config.toml
n_layer = 15
d_model = 320
n_head = 10
n_kv_head = 10
head_dim = 32
d_mlp = 1088
vocab_size = 4096
activation = "swiglu"
norm = "rmsnorm"
norm_place = "pre"
norm_eps = 1e-05
positions = "rope"
rope_base = 1930.0
rope_fraction = 1.0
qk_norm = false
attn_scale = 0.177
bias = "none"
tie_embeddings = false
parallel_block = true
init = "uniform"
init_std_qkv = 0.0244
init_std_o = 0.00445
init_std_up = 0.0244
init_std_down = 0.00241
optimizer = "adamw"
lr = 0.00199
beta1 = 0.9
beta2 = 0.95
weight_decay = 0.2
lr_head = 0.00939
grad_clip = 2.0
warmup_steps = 210
schedule = "cos"
final_lr_fraction = 0.0
batch_tokens = 131072
seq_len = 384
doc_mask = true
train_tokens = 416900000
steps = 3181
dataset = "wikipedia_en"
Each number is 128 + 24 x the weight over its row's rms, rounded and kept within 0 to 255. Layers, rows and columns count from 0. Numbers have three digits each. The size before them is the row's rms in percent of the matrix's.

# layer 10 MLP down, 320x1088, rms 0.052, rows 109-208, columns 960-1023
101:126158089172111135106085085157093139135126154126135140139170144156155094118132140118083131096126133108106118101126129092124147124131125108080154120124121083142144111159113117095145074125150148
099:090116163140126127102133140107107120108138134098127121109127144103104147121136147120160104127149130102108153112145127152133150129111151121114092146054073110127136075144078093132187108088131094
092:133141102150102105129176111114106132092167123117157120089117165126132089145132112138122129112141143123185159111130152145134141125143125119138090156129176164083119158135133143097096137108117173
102:119129150128114107138129129113136171135133119087110139113205141156170184106152166144159129113082119112111119089099148103094140157141149135142118103115120139104122093092160163151114100132124152
099:129124143114114132109109103108119143139156114132157123143114096148117142162104163115157139086101139118157163164100132122131071129115129109128074142140166111153141113127160138139118122106111141
098:100140150122111134149106144129109115155153152125177147122143113147121090115171075150124094153133155089127156109126143101127132131096121128083140119118137086144118108125106147129133100144175086
110:101147161122146136133148103101124161126159127138126140108114113121111140164106121154129081171161131117124108108145118138133152129132080134126102184135117112163135139156129184119124130140087143
127:127126158095114146141145112136163109108142140137123109171108152095138124110158140081144154155095170154113152070120141146129149205175128123151121135150139096112110154147108131130100142123121129
097:162085139108137117067116127127128157126181108105098121150178094146118172092099121135129103116118119123153164114111122148136138116099150137125114105145123151112114118088116137155145146116107147
097:111123139138163075090106147145122116125120130112142145095099164140135106115158099116146098143131149177094099096166136145121137150164136132126138108136143150111095043138069118128110146094101115
098:117116153111115147148170157110117153128128133156107143151113156119141070122155155140107108117144116135156139130125160111152121142109139095134173114108147123147134128125155138100145140141126151
099:119128154094122106132119132112138130143102090133129153138116113102119105130116095118090120161127138122138140133129129126139121111108114119133113125163106190148150137100140097152076139145153106
101:116118120114147153183130130128114131127128165124120126122161146143130127075122149112131096124140078164101146159142101164139113120165138125137142113157115096165136094098110133140120091171162101
097:064137164103143163139118133163149135149130082156169094164094110127117147151160138136131149168147161139152137139132152114100083118131130133143170140091121095126145136116104159105108126106150140
097:135119100133114109116169143107079181130111156129096173081142121086138125108114136139152116152103099102167131102092130108137106141128131102115149134157128134115115118123122138118093124124124101
095:164133110145097142152120110147160138137123082112157154136124144121094152126157139096148131145063141157108106105130138099156102159120136127086156118136124091098084151115158075144130120117151124
100:122112105123139146150071163127122126099137120137103120101108119118113111137121148160151101085117092129142102162120099118124120131115148114143130084149117157040141171099133128124134127092153139
097:101112140066105144136097109116134170125132121120130109103136106114191157112160133166122148104149076186147134127166115149131135122139172129125134122132136145118106181105170081116097121158097127
093:088142124127156101119131117126153164109126116152095123104138111097130131134127162094139141130122146121141138113096105092125124150106138124137131106080170144152134109101152125171176136157135173
097:121130112138130199128153149122140145123080131147110105138130102133168126205105127086131131100117160106146132103147108159121111121166126163131123147142132092126140157133100097082135128086159120
099:077118120140113135117080103102162115134196131107130103186140169113133141154093131109118128114161116106102093160139119117118104126128110093138135090119144122139125117125100136118145153096106155
094:114113120113150136125143101106140119140125144038119140159133157133107125085168161119069168121166169123114123130117144095151100084124144130145092124095123157113144129132146128094126150177142163
099:132153096159108102110156114127095126154108117080155112127157127128157206158109093119133135108118123112099097082200133143164107105098099136083091156134064134155101133140145134145118132069140157
101:161116113122153123079115120112086150126125122151151118093116076151155144156114117150135125137148135118084160146150105110147175128111156146156109136132163150135113100152152144141127138169168075
101:132095115129140157096136127109113171143124151121151101108126105154096091123143156134148139127150123156108087112082111111131131093076159149098161163108137085153074113129108106080105146109111111
094:155114155133093101086131108116108117118136159106089109140136153164121149117121125100117117091133153101116176080151097149082134087117085167135084147088125134156143145093111128144142096127113129
100:130124102139133104161114133132136122134105142136141126170133101129180095133126134136145089122100158119176149139132117147145120112141127133095121185122120141091118126160130096094118120123173161
099:130118136091145137164117099132136145131158173122176101151088074145126130122128154104144132155153130121132135066170131153152125144115122139128184121153117161173110114152155100092098146141143126
100:148114105107138106175110106118137136160128144145151103122133108133088134118127116143123147123130115146121140090124121149134103132102121084089099126121118127120065149174123123134084149152145109
094:095121116078131152144103123143112086119114117110117169111174143099120138139176099133118135150132133100151083107113145115126163108109126134126084108111154102134111111138110156167105148108125178
098:091160119102127137120116117101145136121145183075129136103121142118141081121132105158141092088140136116143165117141134156099153164114145132111137154169113151103106150121098129169130120166121147
101:077110122113114099129143093157173131124099151160156100125131090149120078093114136110108131120168112165125088090100139096130107117120131164125118113128106144126143133112171146130144140162110141
100:125133145145143110132175131139129158111122146112102087145128146120114143110146098158156116072130165125128130117193126116150113118147151118133081154076138115154128129135143087129102131128131154
093:132105120184166108125114108121097191111115138133108108118153137103104151131118142105099132115126142087152129130112141132167063144146126077122136133150105144097080100117152111140150135091136096
097:157140162149131071162144142149102124103145168159127122142092132165136151129140144138124099144106154117094113162086141150158163129132142114128125105128167110154147087079145148120140132091153104
098:152186118129126119130141128088123117132128111106138099154135189068118162147129137113138131111192128171090098105125154136152119125143135129119128108105114140156104114132124113117149115141119104
098:175086140126158143123158110136099115112146110138153179139123173116092162142138148123116129120106121157124128141124119143139119125117098108181105145133062177104123123141162132138131154138126113
100:131140154130176120143162118106136141149152130140140130112126148114123122121135115144119136173090112138095120160152119137108120084145160131173151111123120128204129136132132111087111114126151092
096:121126162076136110114135109150132102139115130151120177137129174123133132108171106150145145153128091123139126133143147142172123110135166156107152128139162105129138107108169133127148152149111112
102:120123120137079142116121119138142076119093134111102097168095099090138128115154129133144150135175151133115145111090137108099138105123137140118071160191109116142136121134111150148115091139101125
094:133121114154146143136108088132120178140109098103150129147140171114115129115130110088114127145118112142175137078099138083132098131139125107145105155123173130117143088080158134131116120109111116
099:094113151123125122124124165174114089108143165108185112099101151071118122120119146115137130139145098158112152133153167099125094097165169122110120131142110110157146140104087123139114105157150120
097:117135141087134117086164134131146093155100133136121159129134111155096115156094128135104165084145172142150140138121146117120140105120126093109127134107122060094112141130145091103103158124117108
099:138088137094120087143156121161141141100142169060156133145116161118125122110109126113127154145121099121126134145101186127139148140135149134079138122075131070145161101074106120112106128123087133
101:157140118141127150162110137105142122137158151133132137114161148131103123138137126107107120127137120133102148130113119148115118135159105115070164164111150118120117150154140120122123170115115082
099:112183109115117139147160120081114133114111135118176115131165171142119141173161112097095154127065208085124111142125163156157139130122148153102095120137129144135144135151104093157142121132084077
102:117126112131100135123135135132104126105151164182112147137142136104099129123135061111130191152106148134134118077096132102118128131173088129133121165108117168139146144116112145094083116164097098
099:135143099135170107096169122133101122155158142112126074139147160102163099140117119120175105156082096118135113089155121105129137145116161105103110123107151134167119107127098099158152076150084134
098:132095104162133112139168115150156143129103180102153113133104172148109110121115139106134139137173098138141122128099114104170070114173192116126118106107134079135112181068127171108166162098123157
097:107136145161148118130128159120159078151160060177124151141114097086162160109113092130095103127101193130175145142120132112129127116127139107128101157128130096119126165125121145150077128136120156
098:119148191089162122124152117116084100136103125106175107132148156105158148112118082145130146163087126092077155159140143151128132134133095142141148135116160165151143129101125184117137112094052154
098:133151130105168157146117139106166114100139145104176157134111179154115167153126111128117112133106156141121130102113138147140142163162139109131135130115118134149129145096135147109095163157138092
100:125102164157139104113141165130136152142124137164089111104104100110126101135159146104111150099163141089162128153088113173114172103100092110093156116155088145144129180106117119118139139150161168
100:134124158147112122135148157116161091124138162120097135123099126156113138137175120139152114134125131151133107099115134109119151129086138101178154118125168122135064136111122152104149131113106149
096:124125143102105123153179094118116135118102124170137123150126138109115133107128175120159123127119147146155130132114135118160101101142090086128159097119145141112088144130166136101113163069169106
091:155117124074135172145150137139126086162105127095130145126118117111115170120142143122133096121126163129131110174113089143123128082142119147147144096129138163116117125178124107117132153166167165
101:134131144127113121133173086082079088111154141123162130160107134126124113121115128148112158137075141144145104115142147131133157152107113094115152118112114131082140137130129175137137155128069129
102:091144171143120126130141165117136108115126144146149135149134125116138077139132167110170124149098125115120104150113141170137151105132169088119172114149112116131108140149165154097152108103144134
096:134130122149129113140164187148133148104120136119116122092158155103119126157100114125099111100166126180089115134095131166151146164133152140093131140132116148123136130139108109113154124103105169
100:166156131077159145124167127126143158127134112145130146129091102140130139135096141178107134121114133137129107168137090170121138137121133156158159166124160119140109102132121113118139124122146148
095:124110073130114128082100137130078095125115148139132146121115134125109142150111109113142111112101121132132108099170128148131157081183119125163109130135164106128114121092146135131164113174144130
102:127145163118111172143163108073093128116171151121143123132108095105112159115124163132118115117141105153114120119154130159123144096142104146139143128154153148145155133125135138118128147131163116
096:132153091137156128125123107150126087101084147102116125131142155160128117119152099152115085084153135153122164118127170161169160136171113136133154151111123127165095099116144125144119080107109113
098:089131128127089133103113137143118119147149119104130143162155111147137169127131100170134121103170181110112165137128135144124170095172137119144131105104143156123141106109168156145124110108057160
102:142133114132106139103114109138153101126132118169068155125112113169105114164098128143113133151145135102089087174120130112079155123111131138117168102140142146117122145155143109111128141178130124
096:137133137103149130153091067124136166115107129145132137128094099108114123100126136132121130134162123133092129124125139135128148090100126127142133140114123103128163118094157092155167123138165148
096:115128113161097127115143146099123126129081144088090128101096139155137140138138121109091104147113153106127128136127155132132128142110154123098113147133119098120170077128120136121109130146148106
102:166112105152135128149114156127125130120125129107163142120110141140123148132130156103104144112138087139146121147110113118117077147161124092164091131111130151160125155153129115138154107137073107
095:088118142124128136157170141137069124115146099129136078130102138105105120119123103166131118139124066094166152144127109130139119129120130116140125128179163143172172110141119134127124137174158115
101:118127136125130111143092178130140138166130122097128122126136118180144094104096108130119153168139140148095092139100149122113165114129104150102149116125136121129140176129132077124110136055147124
096:103105073114144133158131098136135123116135143098146115090113096160160130123104172163146110121182121129131145141162162115122124125105172101146134180098149138162127119129145089121086141094116089
099:142129099130152107113149077141124092146138090134143142108127113139150139068089127138112096121120092145139151122127130105161167111159117120148093148150151107124169112162093125175112138164114129
104:120105099154174117111146114116191135120125106150121110117100088105159079133104126085145151151098132116133110166177111118163149111178112103132110164136132185099089130117183156085130107106100152
096:108122128132133104119107132131139131102129119120150171151139165128108147139061096102116110108134116140149121158136111141125080099126116077136139163086124118138142192201160166120113152099124111
096:077133115113135139105151110136146124138125119075111115112150087110148097146096150150136107084127141133117130105125105134139158128114091097139140071118127138127158102129097130122165076105112093
101:101112140127093149091125175097091168098126154117109118116083128126115123146161106121132114141153098114116149130132165137114135131118130142123148153136114143115093064132118163147094121130065098
099:149117113120144092141139139156148139128160083147156151133085144130122125154093124139092152183148120165121130147131131121126143166121113122123131112137124123116151150165127124138098163127093115
096:149113121127093144133127095082109098142113124090138148121117129142195108093121121103128072104149117088108125127102135138129131106176131109115145150189109092144151136132110174132096105128104136
104:146117178106134147137153119134146119120146129111131170144123125129125105099098146108100149114137128151109111109127120113130138114124122144135143114088174062118153155139123118112104130141113134
094:130140101151140129131096110099115135123150098128183135097106134096136135129119125173154114125156149111090143155196148089120133167125113102103131166123141142175152149110133140151166127100114147
103:138113100090113148161106105128140101131127126103099111138135165148107096133098080128095110125161102126164154174036130154114114117088127165069145116136121137095136130124106123141115155143201110
100:156147109121079157093108119141142137145167131152132120124123166115137158112110144128179157130162103145113172095118149125147096110107150188110140117118120159128112139120065138149116156155101148
100:114147165110137132173170132115173123114163135121138166140114083178107085145142134134120163106149128104169145162120116108139142125091116154112167133135171152127111127125148132098185126110135159
101:176144133143145138115100136142131132121179084064076127139126138149119126124076072142127148144167103153079108084130098148133104135140096126145064129112101162136125138187107156135108164124152128
104:130137136115126149141097174124126112122124150133138103137137092106050137122097136103118119163124130129158138138137097119091148085151145103104135143150133110134165131133156175135135152124113151
098:152136116114096119123120137147128115159078105151117122115129147122154164125182145105134132149135105138102148135129097161135115059081151128079119074153112092162131118127109110118135063152116116
101:142114103113128097126129135097109135095078114133125102100128133118111120112135143165131128121080148117136049148161089102125105086137122083088140116104080126130126125099135141125178127199112119
092:118138156087098077105077117164129089127127148145165103121103114162158096112132148145116147075124151120145141149131144151181117134132125180134164178146147145175142147102138156114101114139134107
098:164128098115126117129115150108130115126114115139079146139117143146152150112076140038150087122151138095132113104148134151107105066134142127141107148168158199118145163058155123150141134145120137
100:121142118121123130163081121102131125082119102120099112109141161162123119133105150114156122136121103161177115143115133150114117154148153120108153117134137115129117106121144144117112132123177120
104:141103153110117112143132134141153173137168144128081154097117117127114128103128129133138118113144119124132138158125139125136122087074127142090139098099132112134110100152126135119157127124131109
098:106148131124091150164165179124122061112153098146115179135177152125152118114133186083131095122145129147146123120097143077136152078127130115097045124113120122113116163146104144098146138129130094
101:096137116150115139082128125162104151098134119102135124157114138146132138119160134125154109136129156163150098119118138146141150115154115143095076165112131122136139145103128143124102103134104112
097:132124119132113124113148169140142163167148138138175133130092151148118102139082086113138104126154126124139186178114176151087133134142154104096127122123105176133169136140080116140121159156136140
096:113131141124140147125156124141092143136144094114122122126126092120131152106135151130114131167131083133099133149138105139090156145131146167120186148141158157147136136109177145123141143105141132
100:089111128122115164138162194121116143138123110133145152103150131131135155126092112148087111121138106136113105108148120127107145112136101176136158151135172146137147116137112166157157145127122134
100:132137126132166129134163129156118086132103106133110139139121128121180105099151124105113086127087129137129169131149185120133037138114111117188126142120150121107121129098088133115106108134114110
098:114110159122141175107139117103114105122162108098133071099110075112101155138151118123126117141172111089132126106143149161143153145122172119113128124124105150132129122142137107098171095133132152
095:123135092099150092129171143108116109133125142083169145148128122131131123095098115137095125130116130118113116109078118097093114165164131104101115103129127156130133138111115159157094147168128048
099:127139160130138133163107062098159136118155094132126143092154094136184128129126128173148137090098167171146092153093147140140152140165121106125121115120117146127149141109100106121162125152116098